{"num_hidden_layers": 11, "hidden_size": 96, "num_attention_heads": 2, "num_key_value_heads": 2, "head_dim": 32, "intermediate_size": 256, "vocab_size": 8192, "hidden_act": "swiglu", "norm": "rmsnorm", "norm_place": "pre", "norm_eps": 1e-06, "positions": "rope", "rope_theta": 11500.0, "rope_fraction": 1.0, "qk_norm": false, "attn_scale": 0.177, "bias": "none", "tie_word_embeddings": false, "parallel_block": false, "init": "normal", "init_std_qkv": 0.0731, "init_std_o": 0.0, "init_std_up": 0.0731, "init_std_down": 0.0, "optimizer": "soap_variant", "learning_rate": 0.0055, "lr_mult_qkv": 0.7, "beta1": 0.95, "beta2": 0.95, "lr_head": 0.0139, "max_grad_norm": 1.0, "warmup_steps": 200, "schedule": "wsd", "decay_fraction": 1.0, "decay_shape": "linear", "final_lr_fraction": 0.05, "batch_tokens": 32768, "max_seq_len": 128, "doc_mask": true, "z_loss": 0.0001, "train_tokens": 126700000, "max_steps": 3867, "dataset": "wikipedia_en"}
Each number is 500 + 25 x the weight over its row's rms, rounded and kept within 0 to 999. Layers, rows and columns count from 0. Numbers have three digits each. The size before them is the row's rms in percent of the matrix's.

# up: layer 6 MLP up, 256x96, rms 0.163, rows 124-169, columns 0-95
# down: layer 6 MLP down (transposed), 256x96, rms 0.153, rows 124-169, columns 0-95
# gate: layer 6 MLP gate, 256x96, rms 0.175, rows 125-170, columns 0-95
up124 098:529442500510504497457479483499482501513422500494519528499509545521499508531482482502495537534501545517515514498482500526471480511527495501462510512522492437540454516493465513510496468460515505479482488521508502493483487484464490482464528485495489466486550531504476486510498483520428503494
down124 095:479540469492508499482497482471506520491477539506463549471515515494467497505512502524498523501477462552468472558506467456507506478526476456539489449500498503466533487501512502505511546483461524495527505492515506500498538479534517546488487479524503465486508460512523521506507479519493550459
gate125 112:507503493539436546485480532505505455521469497548499452480524476494514442551504470509486468493476483497463518543453506526490469550509498508505489507519500521522480470496486508500519489468500542512476482538493487504490475471482495524505492489505469532441474519490514538506472489505495501500
up125 108:507470470503455498463471473482476535511529471468512483538479529491490542542501530511534504488515525482526491443546493505481501528484532460502502502513452488486515521455488512528505524499538525530514495488478496475482484472505536507506483535522522478489515504528519483496446537458489519457
down125 093:506536480508513461535475534514538458492518507522510514532520505483524469513471485499493496517507482496505485446521492501512470498458567506499543494515524497503543538484518515512483466470520498526470513519537584542478455519488470489539496494514524475537474511492521509491496505475496499495
gate126 115:510518522554481508486510523466479446507529507515497511518513524543459531503492499525543478489475499479478534479510522543502531503521461534512508534526533483499465516474505516526494501479452507506499491539507525503505463485485559515525493516494483481558476509471506486510549530515484510445
up126 102:496522503501490518498503509499491495486512564486521534529509514530475493480467544510515466450472524508488486513496473495499487487509467544557522538472512482534502481476452519455474473452480512480501491526498531478479499523513518483492478522491514512455473538456540460480475513512516491547
down126 104:513529451511469529469496481488493496456516490488501487518501465507488545498473510485467480520544517513506498504507548503487526541504433492537467487481491501512494519497486505521489474489487514489465496503488467566554485485489477531517508497450509453553487503491537544498488535507516489471
gate127 086:478487502519531529541504535523500469485440477517483494508523520506509494525478508479513469513516511488528490482557511551517458467495517504521480482555476510490464479505480470524486527531488535480481474528526520484465520482534457509509518494508514461455506487465512497488482466487555472522
up127 087:459493519494492507507528536481476444558461529526514499493535468504558525501465457539522473529491483488505445502507533485519460537506480503466491491502512465460527475512505483488511541474492537496516512460524502494467465492491476478492523528481489472516497521473495515497497522468473495483
down127 086:466548481497490481509492485516514503447458513489445478527526516512474537494457484479523487545465463533499491480482517500511475501527501493460498490546491532533523528495481493513485512501496480515534503451507520503488498465485472531505483499519483481562495540508489505491473557536489498455
gate128 090:518485484474511464485514506534499524527495498506480500470560513485492475500530550512491518462519486499503487509481481541493495468536479487493475492469512499483433497478524458529441515532476500510479552491489489469507518531541456531477493546506542502472461514519512499513469534496478502516
up128 105:489521529483498479456495575487504517498489475505536462559500474529490532497491438516514454481530500460485505509475463491505504457482505487495527487493494493481478505511492510523498485492564522499522546484528502490524487472478523503511511471518470500456513533494492490542536514510467461480
down128 101:497474489494471513544468498511534571504475565478519520459497515515493499507484496475468497488486482511462492529530518463464509487505495515492508539525462519488520512455466528513507514526511526496447503491508508492489520462527539508543502466537550499517521482491515491459483490527464518480
gate129 100:522500496528503490470529483537504456498513463471479498489475509481465503489467556492480492486481484531507523485489488523507505502521451530516508489524507465507485499493460525533464490525540507529465522487484541550519490503549496472462465479479535547524488562487502475485512501498475548507
up129 105:510465508537484515527475454491470544521489490536494454526564460511513495475503455479488523502476560519539524472549520513487445501476532531466520490525502468489474526484525480487514481457520474513522493501508486495496529494481484501506512514498500494452538512501494520488502503497482474538
down129 100:447477461482511501513506520514513500491481495516523535510474487516528524500509529488499491471544475474491484447504475532545533472491481544512472493495477495473489518519527546502537503517519553524504474499493485461513467529520461473491506543490547492443483471484496517514520497473493553482
gate130 097:552518526504473510462484480464529469453474518492512498479517522474453497510508553511484491526493498512452508529504511495525489544475515481488481516496479480524520517457511468503500489548453502465489495513438469491496467498487526476490489508500486559535469437495509506490484496513527507506
up130 102:507468515498547529496529510542527509516503487455481524491535536488468511495455458480498542471562489500493516505522480518493457491460491481535506481544521512537488504493490450531513528514528511485498499502490477490482462497476517482510498530492475461505541463510528438524475513485483513487
down130 104:508497517477516512502500514525479512470508523476518524508512449516511512520489495476513485470531526481500525458538464481514508540528576522454506468491504490481527507474501508511507531562488504526508488474477471468495508494441519484458501532483455449485528487464494510540504469517501521487
gate131 109:527501494506486513491475507527471515513474484548498544545552468515528468521473508509482469526496535482463489488473511471523470488475502533499504487478455492464484504498511507489537504503511535514517493491558523473550508479482538501487517493505449464469484518493490450481518517458478542527
up131 105:450511485487512493491533510495504518483497525534525460466458534500506514504510499544480479542505509539509501505475510505528509524559480507484497554524466482504516489515475532506507511492517496477481529549520508522487473519442492511525482515471570507488504526535493460468456490533530488513
down131 102:487507528484485498550511461490480478509469498453467518483457460464498490484494481518499497522492508499506533535516499499482507477494489493464498468479489541477480481480493476458521482460533493507478518463516557416494495473507530498497521508506476497489457471483484487474529526452486476459
gate132 097:486488506501498479496448537500558510485465503533525487487543487517497524501521521487512485495503516479534535518499480538483512475513512524513460504514469496482513455493491489466488506523492533511515511509585477490552535517527500513496495456467523453524486507538481518484470508529456503461
up132 101:527505552472540485511499487543511523454458514465479501539514509522491502509525483487512507512520469504483538488450512540509482449504547468529530529476519534494521496521492494485498518495480537473450512483520523497526519515492496494470495456521505502510519515542560492485509450532507492480
down132 098:525503510505536497482477538483481448519527514551548498537466500504491521500498475455530521515489511493491497492530496546490490494462493569506532489510523501495526497494501478482528510527472502475513487516563512455518514480550495533479497507487521512467509500564481448520509478503502514526
gate133 099:505508517509503521511475504457493478482469470485440528471481519484462568556527492505503497503493463507465471486503515484506487519505502520522475522544487476513497506474515492546460495540499492504501511501480466484467503440577521508477520552511533485508478503470508531489496515505502485510
up133 091:494512507526484497511523517481567555471464495489494500556492505474497501473454525505486471545469475488528436507500510509510508500529494501557479501504471490513466549510531501442505498488514521514462474512491525521494502481505478476512500547529480479536465505486477478501463478517529507493
down133 096:511501466527492555510490489507543568498519497476507504486483495466485460491507451506494532462471481492519484564520490514491515464527520517546489460478508518502484487496512489484476481481482522476474527484492563543492486494514542521513465453463494515501520527516512490537515530520495491496
gate134 105:500533524508494456488471513474484491486489508486511492493508519497528544533533481506489511455473473465515540509500471485518516507472441484521562500489494511523526503505487488525478463475538493528483530502553481492428496493485476517491540520505485497466516505471532504500444478508499523548
up134 101:484453519527540479507505509482464493502467514517511473529499479527551464507503495456551456544530496457504509529531489484520557504545516507505550539506523491529484503505467542467491521507511504493519496543514516494490532458507550499496506505561510490495476500499479502498496486485520494508
down134 099:500495485504496478511507483535489463494494473503518552501554506488515506461539480504486471498506476499482501487548481530525541524521509521442499554478528478478491491462448511477509522503498458554481541501493517468488533494487509496517540495493488539471499512564515527497503519465526490510
gate135 090:516494499473493503459533527481503516478518511493487503550480504522470516522497550452463488523506486489489491472512498467513480507523442550469498516451459510509518473475497508489469447505521519497526523526495508482490545487520501490547529519503532473486513524466516452454490517484477527536
up135 092:500496481506508494517478503530472504478564481502541511510496490482531503531480478505430486472467516466477547503489476518492467463484494521491544515479480528491477491436502525507489464499522482482490498499489545479545523524508504529511497553533494497464508509529523539540480468468505481497
down135 093:482474461524537542439470529504485481449505505534542500514509498556522501510481521474495534500489503514519491462480487533544516485499508513468493508478478492511459452503498512528505530504469521489527508462560498546451510488475460523506470496495502479520514505516492477512532510468512509522
gate136 098:513543526497483520479487511516497467537492531498473522477504472506550491496517470480493487518508502526464533550503466478511484512473501442496525489534545496456505521478472502515510449505479493508528503496511511468513531514537591509531513496504525458517527508506494479479541521495505519480
up136 095:528504466481523516517498503484513525500447496525469468493544488504485574516511502513499521483523528509516508500531481511511491466507520540499534520552497549480507486467525521486496499513563460525519501469496489537515549440480486479519489495479504492512552525515472454515490506497491485505
down136 094:498544516506511474546515478491490530549523487501530473501506510479532531472483470545478483503532496498550518526533525478514518527523473543483495475515517554553492539546515516496546499487495466504480494462515487496506508493527511503508490536517546470497542497545494517469483505532509483513
gate137 097:516514468536483451493514529448493451510510466490492481501511449508513509540505502495519495494470527478517497478511522480490487449454456474500470488512476489495507516521491481512517525511498533521498476500489552501491475466472472527526526475485488547507477498478469487485563502509502528433
up137 102:468486504487536501486516453516508474528508500469492525507500526464503465498490528470472519486512465518509475515487496505525558527533541531501483482477471469533508501476472524528469491527520525506526478475479497505518515516494493515538513498512511511471524545536528443524535508481548487570
down137 102:519539479563498493484503485532480467481534536472509503471480483528504515516498508489529521504493528468500504485471545489447536476509502486511495486468521468501444500479516502494519513504544439484507476530493491494455499514481493508509517464453505466519535503533497475498516466504478520434
gate138 107:516531486484536495462485500514485532520485536487471507473512452531539457460490538484522477498465515549477549517455508490507498498483483499524494485515493493528456511491519500551535495513486484547524516491477513482555521499501535512504495482504466538463455494477486486504520543479502535505
up138 107:495479520536505493516514564490515491498508551506496510450471479467500485505517484510486502503486521489488509539496486486486503454511477516538488492512487478519456481444537461464495466549477518534471546461457489508491491524485441483463492496497512511467496464508493479522528535514515475518
down138 103:507471511511520522536480534496487493490467500493483488463518470514554497497473479435500533498494450488494545450475524526475502507493525498517558551510525494503485511528531541542507487489489464470519500541544508512500505486546484525508496509523495508487475464477498459481487478457497507495
gate139 105:549485498538539504530469489521494497483494493473501476520491506509513508514500490476485482469503550478481527500468485457506507496521484514459491467451465458535467474514473481494498461504505570467481545527499510515539493492532497496480506498476565537495512493481515480460517528539514514520
up139 108:459500510556480491493509507508478527505516519482507470495485503454519487486461474497559512495512543499475514514502491503485496511519514516480492495456535491520479514506520546511424501496471562509474521498523461498494461530495490506532487473504530477520499493583482495466475482506503476519
down139 109:455460518472489511471545501497504415468505455517503495464462544469494522482475479506548507539520545476465491504487465467505504496522530527455481478491501514513511505518500513506482504512484513468472516441509516479513517514491475502522505458539509500520520480534508514492511485492485502534
gate140 100:504486486491559484497525493496467487490502562517474486501517497505500505454472498516498521498523498510491517473452474477564499534486473512490480526501500502542469454485490511537528497529518490488532441497491465500554536510494479518497496486493507514492506503461487442531511511447511502450
up140 102:476510464497525517509535528507483447518473530461470506487537514491506502496486466471524526512483492488479534510487479549481504482551497447502441514509476509549521503491513497505533512508479488523488508530519501457503513470458534523490468524509463462475492501499498539502480485535495439524
down140 098:524459491498490453499515484504538497566489516539490485499501504517514446503508498452517488486511519456517507485498497479491480445474535492456479478448450507509532493487478518470482470507507507527507473506512481467506493494488514490478493471568502532473509510520526471546517529479486512460
gate141 092:507481510528521525515494487467481514529515457515530478514503531514468520476494537504485504506537489489483467487514487468480492526513463519553500522485487519517540480506512534555481463521495520549568503486514517481514504513505524482525535507455474518521494464489508507498473569490508453528
up141 093:542451503504505516488509504480479503508488498515495487489529529505563500471529513502501510526515495499500482483553479506511510507480489483527550509477503488490487531492473535491469526479535473504532489546487479518526491479465498460471581503498501494512494522508521448534473503484419493519
down141 093:499472491483489483524486543516464483495461517485509455473489480478488479526489470437497438504494504522536466518462475488540484523459499491508479503484476501506472460516518515486487555525472516534499479520497529546471487471515499510485467483469526507482510484487554506508459514491546509505
gate142 099:539495539490516504493510513500501495491506490472514505465484541509482492494471505486456506511477484532457520501495513515486497513531519431483503502445470512513495507500495535518550496515510553478492533475492535478506511494558477501536459461454542524556457530490487488509481487491523492527
up142 099:535467540497492475481460447501474544486490514527574461518500500478492514511480471510479527501500472492516544486510520512528515495517482473531498498459497549510508498514455451550519509493533511504501522497497520493539504476467459514447504504485530493512495528517531507521532484481538509507
down142 099:528496501472498508515468500528471469488479481547580502473536482489522502489505492517518471456483456504501505517490504486554507513455495532497505487503489507467504506512496487488500482514476531509505463470489480562509440523509468470479491477528465452497504461476537459494514523511519482508
gate143 092:489486498534516489512500512496485519495489481502456487474490485454498508504522484491518428499541527478514550499511442496530482522514494520516547500539459508507522522500479506478524437516532543520484506473515507490531517482493529518490548469531498529483523445469496525541486489479519512487
up143 090:492455481485553503511541482498515536461490481530480497487476508495503471513507487498512482482456481448528529493463456509508484493497521544488513518498434525510474481510487473497433442554489504497490510485487507472520473496494520496467510481551523506542529491493521498508506470508531489508
down143 090:495484483523486480486509501494494495493457519485495508494472462519508491519522504485544483474496519520524535496503493509487529511522545505471485455504517478529478515526498503483513507523498531506463508458526432587516493545456527535462480504517535511519468480549500465476523474506495531504
gate144 106:464496484458449478479493528494494468513564452507462510510502512500474511520491504483494457511503434491481515480508480527529469515483502487530492477508477508510523548501502510507531492468504543475521500545480526504486543481537469489546516466492505484528468497462490533506511467466534491507
up144 110:461491461487514521520507538500517502497490523519483485565504489492517482499495433486523525518521546482482478535501514515536501543516549510490494476536480529470491514519475506468507513465511516457503519512540513467526479480524513467548508434495480483471490481464498518508503532492530520482
down144 105:544491582520483502507489488526503524467485498488542518486518514495501446490515463470438523473540505490492507519483474531463515543480481483500521524501501531465508483485465498497491481514510517481517486498502479541489517490484521454533473469494546502511488512513517528482445498548511474493
gate145 093:497453472497492481499524556490487481477498486488534491508530495501491460512472480528493517516529538490498516555486525521500492492581494547459458485463500529520490467517489535465527468489465507520494514531447458512505483535519535524502489496469478500466489504509475505481487476490493494474
up145 099:491479484490516537485468528498495511503501509453531497518508491525515502477507475529510505497515504436513525544509490507523539490507490447478455441515483521498534541449527463463547508496533502491487482513488479487510543510508512497497501467502525487480503539505466495537488523495509477573
down145 099:499512494519475524438519527494493538476506501471550528514502499531509552484523517492468548526519495491539519512487527492468498507486543510503455496503479456521513498481521524510506505478506455530525473547521540476492453512529481505532507479521550510489483538530508517537476511528490482477
gate146 092:558502522528477526500475481494483513514563462517507495489511508481475504507516560464458479530484544517472497499489547500549477486486473511453497491470498499529502515472501498503531531504505472503455499498554507521462489464508504474499527516541478499454503526495471493532492540485494479516
up146 088:506524502481468477482481518522510491505476534507487488535477505495543507495526472536506497471558499503531499490485463496478530499518505476569543520478509505471509483524529526497481485485473491507517477551460504475526487547509483505468492522441498467495507499502459532489498474448453535476
down146 099:471508492521467493486499481508491460501479507542481496486511478497489521498512524521483511495488469481549483503529472500530482511565493502539523514515462508470532529542517456496502491528490544466494469485488505402498525460500530492563487475506489514522512521502507485510483512511477502464
gate147 090:495503553546532475491517499516487499487466533512502522507496538490517467492457488538487456504487517478473485467519491493479487520532520487489510545521478505525525498474498480490475463466495475448542504514539493459517481514466516533472485490508446530555465506507485505449515526523492518503
up147 092:435489483504486500514462486505514487518473516507496530526532511497468550464502514496522542485495506487453482519538471516509512548498555482515515471488503525462475502483493493506506468497501476490521521497527463516528456463510503482511454472539519478487493556531492489537510485501480498561
down147 094:510511480464505462479467518476463402504486451458497478483487487491504512498525489451538514515501510477474504551480517501534465503506502495494497501489539511491483507521491504497506517460456494520470480489508494553469546474541541512481499528473515506501512491494472491512490488470466532509
gate148 098:578490496494502503477500526497504506510491477520476458512511510483530510537492484511502507552502503502536446537475502493524537489500484474474474488526517509486490474466486520499539487486431513491502462473548486517496488502482528504472506445484516507528506519477544448493519501520539509543
up148 098:552495479465491448525509520470479542549477463540510471449516512505502488490518509510470433509497480529498464474476500478506501481487518466521509472478474492488508486480522537480537468521461472469464468497554538514499512491472472518467537527484502506486534521494492501497501499487495510497
down148 095:469501482505511506489539507505501568473479511480541486511544505475528521500487544482499506491508512516523467496474496532468477551517492505502494484488467508515464474512508541539470495482519486526532512513511481544476535545468569485462497504520522510469488449509494531492496484505517487548
gate149 110:502500510498460535512516495486487522497500499550503501483510525484516557489508479488510485490496493510510521463536500527534466534481498549498496529501478482486520478520498520484486526500474519539500491516473532488544494423506505545482519436500520487570505540544492479502493539502499462514
up149 099:494492510492559531519495483482465498490501480525504509479519466515532506521487527499476456478507521471513470538504506487539553524476493542503525520506507498475490450494565508538514477493478453498467454501508508511518535493486465502510535480538539512518523556483517517517486499532520467496
down149 099:487541510478519523485482514507551540517531478511491497500464465507453529515477537512547475525491459496502512503450519457504527505486505506532487525474500500471497501503506540501476527491537548519483522510515472533497445485515566496485525493493496486523480487535519505505469533492456469484
gate150 099:545487515511541517503527482510469517491411458473491500501505478503489509487517492497472562524501513547479503491484480488546505506523528489506505523528461516467542487469492504502503504519500515454538485482488555504487497510528511473461523505476514508496511522480502492559553492479483491524
up150 094:514495542509510445466493503501542533490498505475494499506494497486487518548485551505482493481510480535487496497491537487512519488539530484514469460527496526553526508494451512477475529502548541503485504496534493474512522503533473508450495526463480516475498486515466502529530532509548467542
down150 097:493474478505515483519502461531444544491497458480537531505504490515498531505496520459516494490529539493514488494508457500463495472542495534456540524501501520500506466521517487485526466537432498514523449458452490476516513508515488478512491508497498508495481485447544481496526486504507468507
gate151 107:529526508561488516538463517531500488550485497474506481451553515532487478528527491550538490506473486478528523498483476480499491454504480487546492508498494502528480474568472478476542509506507507507471509460485509520484481486538500493486504477535497499483462476542483505526487505486512476480
up151 101:470514481512544490502531481488470538539442488530485471574522502478488525524523487531487516522526458516461519516488476507530509506476519469491531457493516517486467515508536484476545471495510485512514488488477493523501524474536476479500511497522456457522541486509483476505546474504504499526
down151 103:498488485517544515498500537470506495447508482520544503527479500559527480451493493459457508494496514481469472477504510504520529479432498520489536481492500501456511513462540504500488480525491470512557498487495494505460506540470479519495475527461534525504519515449514482486512482501516521486
gate152 089:549542478513499493499465502489461469479535485483498469499526489538492496476492512512538508471484492463521504497526471508493478526465447537528453494527496500563479486489509493524513508521505525485481499536517487480507504547531505517496480451463522498477507473490510498502496465579519521532
up152 094:540503466516488524494496504484493494496504501493466545533501524509472547486537487535476506500508460524505488470509498499482501556491483485529489543488494452485473477471528538524523500538484477505501539498506520489545519472505435512543469459494536509485484518487484452508481530532518515538
down152 092:544487538505467464468491533457496510521539495486543489539535504492478509463563529505516493523520518507516492455477450496499516513518502517512525487509542502458522525492493471491509537504497505469531524489498475567503496562488476518486500471528499493486511481539482492506523503473529520481
gate153 092:482508545474525493499521507494490530470507478521471447489495497467474544512534497479517496469571478531449515479474498474505503492520498543515516544522484523495538526531500511517510512501514507531552476529454531528487515486511480515484518535453497543500496511504524525537488468502469492504
up153 103:489533496453522472503566485494511516475500496509487491468454493481475524513501494476507497472502472480470517477487507494454455515467475538518483524533488475525494457524446537493448514454505493489538488485500516543495521538511512472491508536480515514531465493471505457506502484463507507526
down153 108:465497523487511486472483528495490563514501534495494523516496483452495481543493482549528511501517503521532505519520521504524472485511510504477526531508494499472493476481499482494462466563481515521544487479466483575529497504464486502512462510515510511505460503559556498487516509514500505532
gate154 100:507533505520525511520507506468497475487494468519509523471466494482463518542528513495445503517480457482524490513497489534493567500478483497475524504508484482528475507490496570504470531562503537510510521489479503489558510488532508520565456504523487494499479503497498497479509526453479486501
up154 100:491508483505506490464509545530498496469498522472502502486473524499504468551538528479478506472511480561474495527481527538495502523474485526480510478454486476495500477495493454500497531492523482461469470491459556497510504478487466479482504515477476506527430481500546498510510525458533492473
down154 104:522506526573516511536482442529482441463493489516502480499520552540477522488505530508529485515467534512518515535494471501474496498490515514522503496520480495483477466489524478500498463507491482548516479517509495555481497512492521553522526486486458490498528512554477495507491473501458510510
gate155 099:478462495506509488503508468531486472484512518500472463544508503493521458482518476458510482472485506517487483494500538507520507579482463476501469453463505499572542491518482523523481473500524508526515446432499510504495503490490522498506480473510515515519496514522498505501525562485501498492
up155 092:483473500505513523514518515457472549463509459480514495488515483519549513514525485497475546470507500502529508497516464498554512495486524534484562521461483506495491521460498497494481480472494515487490493489505462479546496513483458539539518469550540483457507507513535517494492453476502517522
down155 094:496480478502515467513522520552523525491511491428498496519491511504504505538509487513482476505488443505510515518474512469528472500515490514529481537504519449508463486538491554492495530483511501487499511480508507485491523513486492514527488490480511517584499480507479422489505509537478548525
gate156 107:508531506504467546532437478528539536476517512500486474523481504516526473494478501533507487524543495498530549482445461505515519514493484497514520540528502486487503520516516476520498532485504532503514501487474516509520501570489459501499518465503456515470479480507511462477506528459485542477
up156 109:489447479524519505536498510494520482541516492510490540507473495515538499502510496483489487440477529516497521502542469507540485497504510568484544487505486510507536480491493503497500511537495503485481554510486509541520500532448457502496545494548536495491477482507467517475489478493435493515
down156 105:533513536458509529477512507542529534504493509507558480498500515510491469479508511492496494464511504511510483487502521477485489499540499469485482496502529476485487537508475497491522516475499484485512485463520524455507545469501487514439451545500509522459493533462535553522513478541501538451
gate157 106:498521494484508471491453480523470502521491524487517493490502528467464502498485496502514516470506514493515485535508511473489527448481481497496507533499526513521474509450504497480470456537516488530471406523491497460473467530475542500512464491530501491525476549527490519512525473516447519500
up157 099:525476490539473503445504455515484525464481495511506506544568490491481506460485507493508471475498464514498542508459471512507481499491464550502503480513499502499527512483485530525508503505467485494491537499536461533559517550478473501455499508542515484508493497487506521457460517478508509487
down157 099:508470499511505483548552523514491461467510546552462466504492473520495502467485480487470487530511561518540498481495491536527496502487498497457498539525496489527496463505492490481443490441474495528491502492476510477485501457486519488467501470510472539524532487492505470495497516497466482468
gate158 091:507488494511497553500527487479522480494526505498486514488502487522511481495450509505494502500480549542483491515470528507522524518490477480525488457505529528534502506469514509539463523456469520452517521470508525537459487503516466529477458467480489495529494481487478485531427542509479494546
up158 092:520508519485534521483483479507483536505521521558518479483511512519478517516472501556474480483479442475494477474501516500440508547506485463493506534488484497493505531510517518537542474520527492478493465505488435476495494517508505521506522540511515518483490520533459454511531458498495500539
down158 098:445481464491479502509506450492448478518501478485534455487502495473524558470489471541496522495544525516504515530515474517572462498500504506474482487475517526485479459498474522507466530515517540512516485531516523483497516460518491475468492517505490507482519495527492525465474519492534495526
gate159 096:503517493519464484545504515503502477507503519490536531517555492518518508518543505412478569496474533525474499481445507549475524520497498523497476520493500525508507499470528493509520472488497490514539517481503481528498520466522534484530486477456511504509506473510510463540500463477505519498
up159 111:491463482524463514488469458510509472474528470507499509477477458465533481505489509562535547493513508479519536471509568537492516475471530517516505491515492503498461546515529511491495505464502545520502523497500497518485511506468516531527465488531528494532483505508512553481492493540524472483
down159 106:475463510482468510454527468487521557463491515476517549473518457534495526543520483506531514477515500486486526524489490496496487511444493474502502517494494473514499478498507545518548464511500527460513515548496491498520484496476476501469520510476531525517459512530528461476498480560511497495
gate160 092:512493555517474528498442504503456470479543501502493468486566552499547483538519499525497520451491479540520491483518540475475535486491515535466490504498486502494485479513477504530485512487513522474513484515519509501505531526496479475499547506467540505496528515524497484527469486516494554513
up160 097:480539511486519498509484463518466492530545505525502478532551499497543501517522477502504496517487512485513502541476501488472495496487515491468479498448543578547470494474474498487469534445499512477505460504513489508507505477462519506534489469504566453527498530487500494487512487494502501487
down160 102:527483524502514483504493517493516526494499527471496531492523504530466482553464516507511514534501549549499492527539480514539496500548498479487520501500518510499472491518492515481503503465470479521532460497490469599503500511508503507483483450523516515579479501472507519502527511490491489520
gate161 090:507518497519496452509479464490515453495494502502457505509532535509494499558561547522490443478488520474498497531491520541535501508507488463500519520499503489513502453546502462478509494512500529531531513528514451528467517519478515449523486498510516478499498474500544513509486519547506488499
up161 097:500498488476511462463519541459524489533502492504492472524507483505541481520483504507487451482489483513491501518525466468479477558491489488519500524559494508484531532464490532520478478482458497543484447521493436491476493509515508486496546503497525498495498515505553501521525455532466496523
down161 095:447516516464504488479477482479490418494509456504515452534482538529531525488492488510527465478519487518499506519534446477488524532497510519489515475508496502502504472483549511466514482480481514496536530484502447474483490514508480510474510466519535518497496491467522543492497510492511439512
gate162 114:467488514481496490496484482502514483477444518514526519447518515499529489522516480458516498494493503503485541509485518519485490467454460472486531518477476496544464505508479540500491460504471501490481506551476511480493453515486506499525544528527458545515483522551503481515477448504473464520
up162 108:508473517494527491489522471500468486478501473518504486467505490543466529511478514540494556519498482541506497495480515478497502522511455520501480477467509497519509496475489505484519501509451480501503501478452494417466497541480495527496485478519475559493466521479555471511461473509534482472
down162 113:484484504556469497511471504492517474485504508502468464520514524485539496482476480478499488470466512486512525511506483494508520531514474519535491522504480519537520511506456485463533513498496492476492512504498477608508486478482509506504497485495528529508476487465512524560517558507441489481
gate163 099:544549500479450500495505532519514515458525477488502476487516506487490508534476493474474515426477507524475540523515529510484504501480490511478452524515505496503489492499511498521532496441504508496524461532463533490544438524495559504521539519482480491502500524517481508520488498482515459497
up163 097:482495481511493450524466504450543487536487507489514480496478480499564501498505526497528482489551518479509505505497526516494455481492531517519497526522470493483496473454479478527508512498477507530444491465515527497542472519523510537546518499463542457484492507480511459524497476499550500511
down163 098:464508548521504528528495467498520451542543505525526493507532476493486516486482500538479519462505532520473492483504532504515513511538507495535512515542494502536469496503457534468467470464526466502506521498457510518474493502532501459515500503462522473501465463505503522516511515474446478538
gate164 098:512528517496502568470497489530483487491538522501451474526515510475445524543487481482441445476491491501511511470506462510467517496510463491463532469518490527480501524479496519509512502483498539492539520514507491479498468543521529520537503496503485530520497467502462493536499491484483525546
up164 103:507455472484545451521511518500515470509522482552467480533472485488571498485529507529506529539533509520516501544504540494487518550525515506531518510508512494515470488511548488459486527526468481533456500488495508529531521482509506499506500481492473495478470513511494547496467516494489467478
down164 100:488505550502442532518513502495548501529518497510583472476514481494498508467484523492522491477475528486505451523500524494558486525509502504478484532521470536514487516527520490501510438487465485507471458502506523451506480455508489491534527505502506498506512537537497524523518509489513480514
gate165 093:486496490460519464509532530531459497542496469509500501495532513514494522482528545467498483507525514528459499508511479477535507471498459498487530478489510481518518509507545512518504486529532491495513517540474552490516497508515502510534558500490514533513548523506507534505497463428485453464
up165 102:478527578509505532501461486496519504462524472475504484519454488465539546518478484481470509461475514496497501509471531515489492536543503531503499556501473489483522504492488511458526528477519526532493488522539481472481529488476497492509477487482442510499494523506515506522471530537522532488
down165 099:504529507515453487477523485504494470510508468467460496520547508480518477516537471492469491469570509451472508475508495507502496484508467480527537501495520503505495535489469489516531497476499460491479517518479535425524557492479514466513516523511523495491525499508477498523478493477509441520
gate166 098:510467476506552481518521550478482510513507489525525481527519485494506471516512467504499512503513504463484504499468512546519533455496443447466497522479444507475515513542508486495523477503491513460493491502515517484503459443460499518479487524512516491535519455467522500539499496508491459538
up166 099:529503499488532516513503484523448502465514538482528487505540478526501518539484482488516486499489506518475490468508477504475494498510454491501493548530505554437547543476477513459468536463466542485525475494504498472498477493508496455520540463516500488491518504508526497494529550524511478504
down166 099:491478486498539458461525540498513518476517539498520453536517528482523499520502486495494492479544521537477530493472533531463486493498510523483512487487491481539476472524485484519473505478494513478435496514465554550531505517509518529481498514493530495512465471491499523522507511522546445498
gate167 097:455537512475501511533528481536469506520502507481476491504490500478501501505497500503493502490504507452517516520496489470501505510530531517468495534514546560514496538483480535557488489505469493449489477501523490487563512515534517546553497498551439499512513509519501505506495539526472503535
up167 107:498493526571490485472530504486506512492482471506510518471477496514517481491484513508490503571478530523514520514545565507463541502449498513508536534482487492502501477507476465480528472464500514515455514487486521559493503535523510480495535503500484519491525530478525506453485476494477520532
down167 106:505479514480484483480514525522506588508485545483488535528505462484515523490502515521451484481463526488461512505534535508478477501531531488504519550480517500479514515523503528536505502514501493451498454511510476458485528527542509512539506469516478490502458456505534469499497506489498475477
gate168 101:486495557465492515506510477498477541491462448512504450508473529491483494485486507470468476493525464458510489462512500572509514502524517484520512472480495511501491504503494519498545539559541498497481492538510504469515473547552523500510517525540494521518489506478482478505502510464464495486
up168 097:505509503518491489497498490468483521481505491499534503549450466535477474466485459473508487506501549503473537502529476449499513504478524526477502524554486487461474487508472434466484500456453514496491468492476468513484475488510471496541512507517528506497514459527482493488534504476463496530
down168 094:508502445527464528513491531507520511493500544521501524535495437518529480460523500526497557487501482500502480537504501526484497477511506509552473445503502492488463503502489512534548528524506472493507510485498501489444514519534499492523496521462490531480540541489481536528501458498463489485
gate169 100:482472486526479495563478503495477475559516477528521502538502487540528519511459488506508508512454496478510487504485515496548471468488491495471495522485511566464481515535499512462502480494467505486523465507523472499489473517530507534485505503476499504539415501519483469539495514491494485492
up169 110:558545517495502545496542469421491479531503509460477503512534498513468463491491486499490463512549509478483524479461484491524496533489488488489495517484525501475500519473511516509536522514517478461536492510509495527527513488503498525509508506512486512475543466437488523547513539511483509522
down169 105:495505482530520525483514505531478487501531504554580528502440508480509563503479518506494515521506504502533514490505503506504559497491481517506521529488501515519490438509497498485419497506480508530486486486507547500515517504484490503451500507472510514503502552552527493482518500512479498502
gate170 105:470490521504516518491485482472519524512530476526471516453475472520506516529504519522507495502511501522487544499504511509511481469499461513495456525457423529555467505476569477467480492475539493496468538487520508500514506516480513491548474474526500534511465502481490476462519524485492486512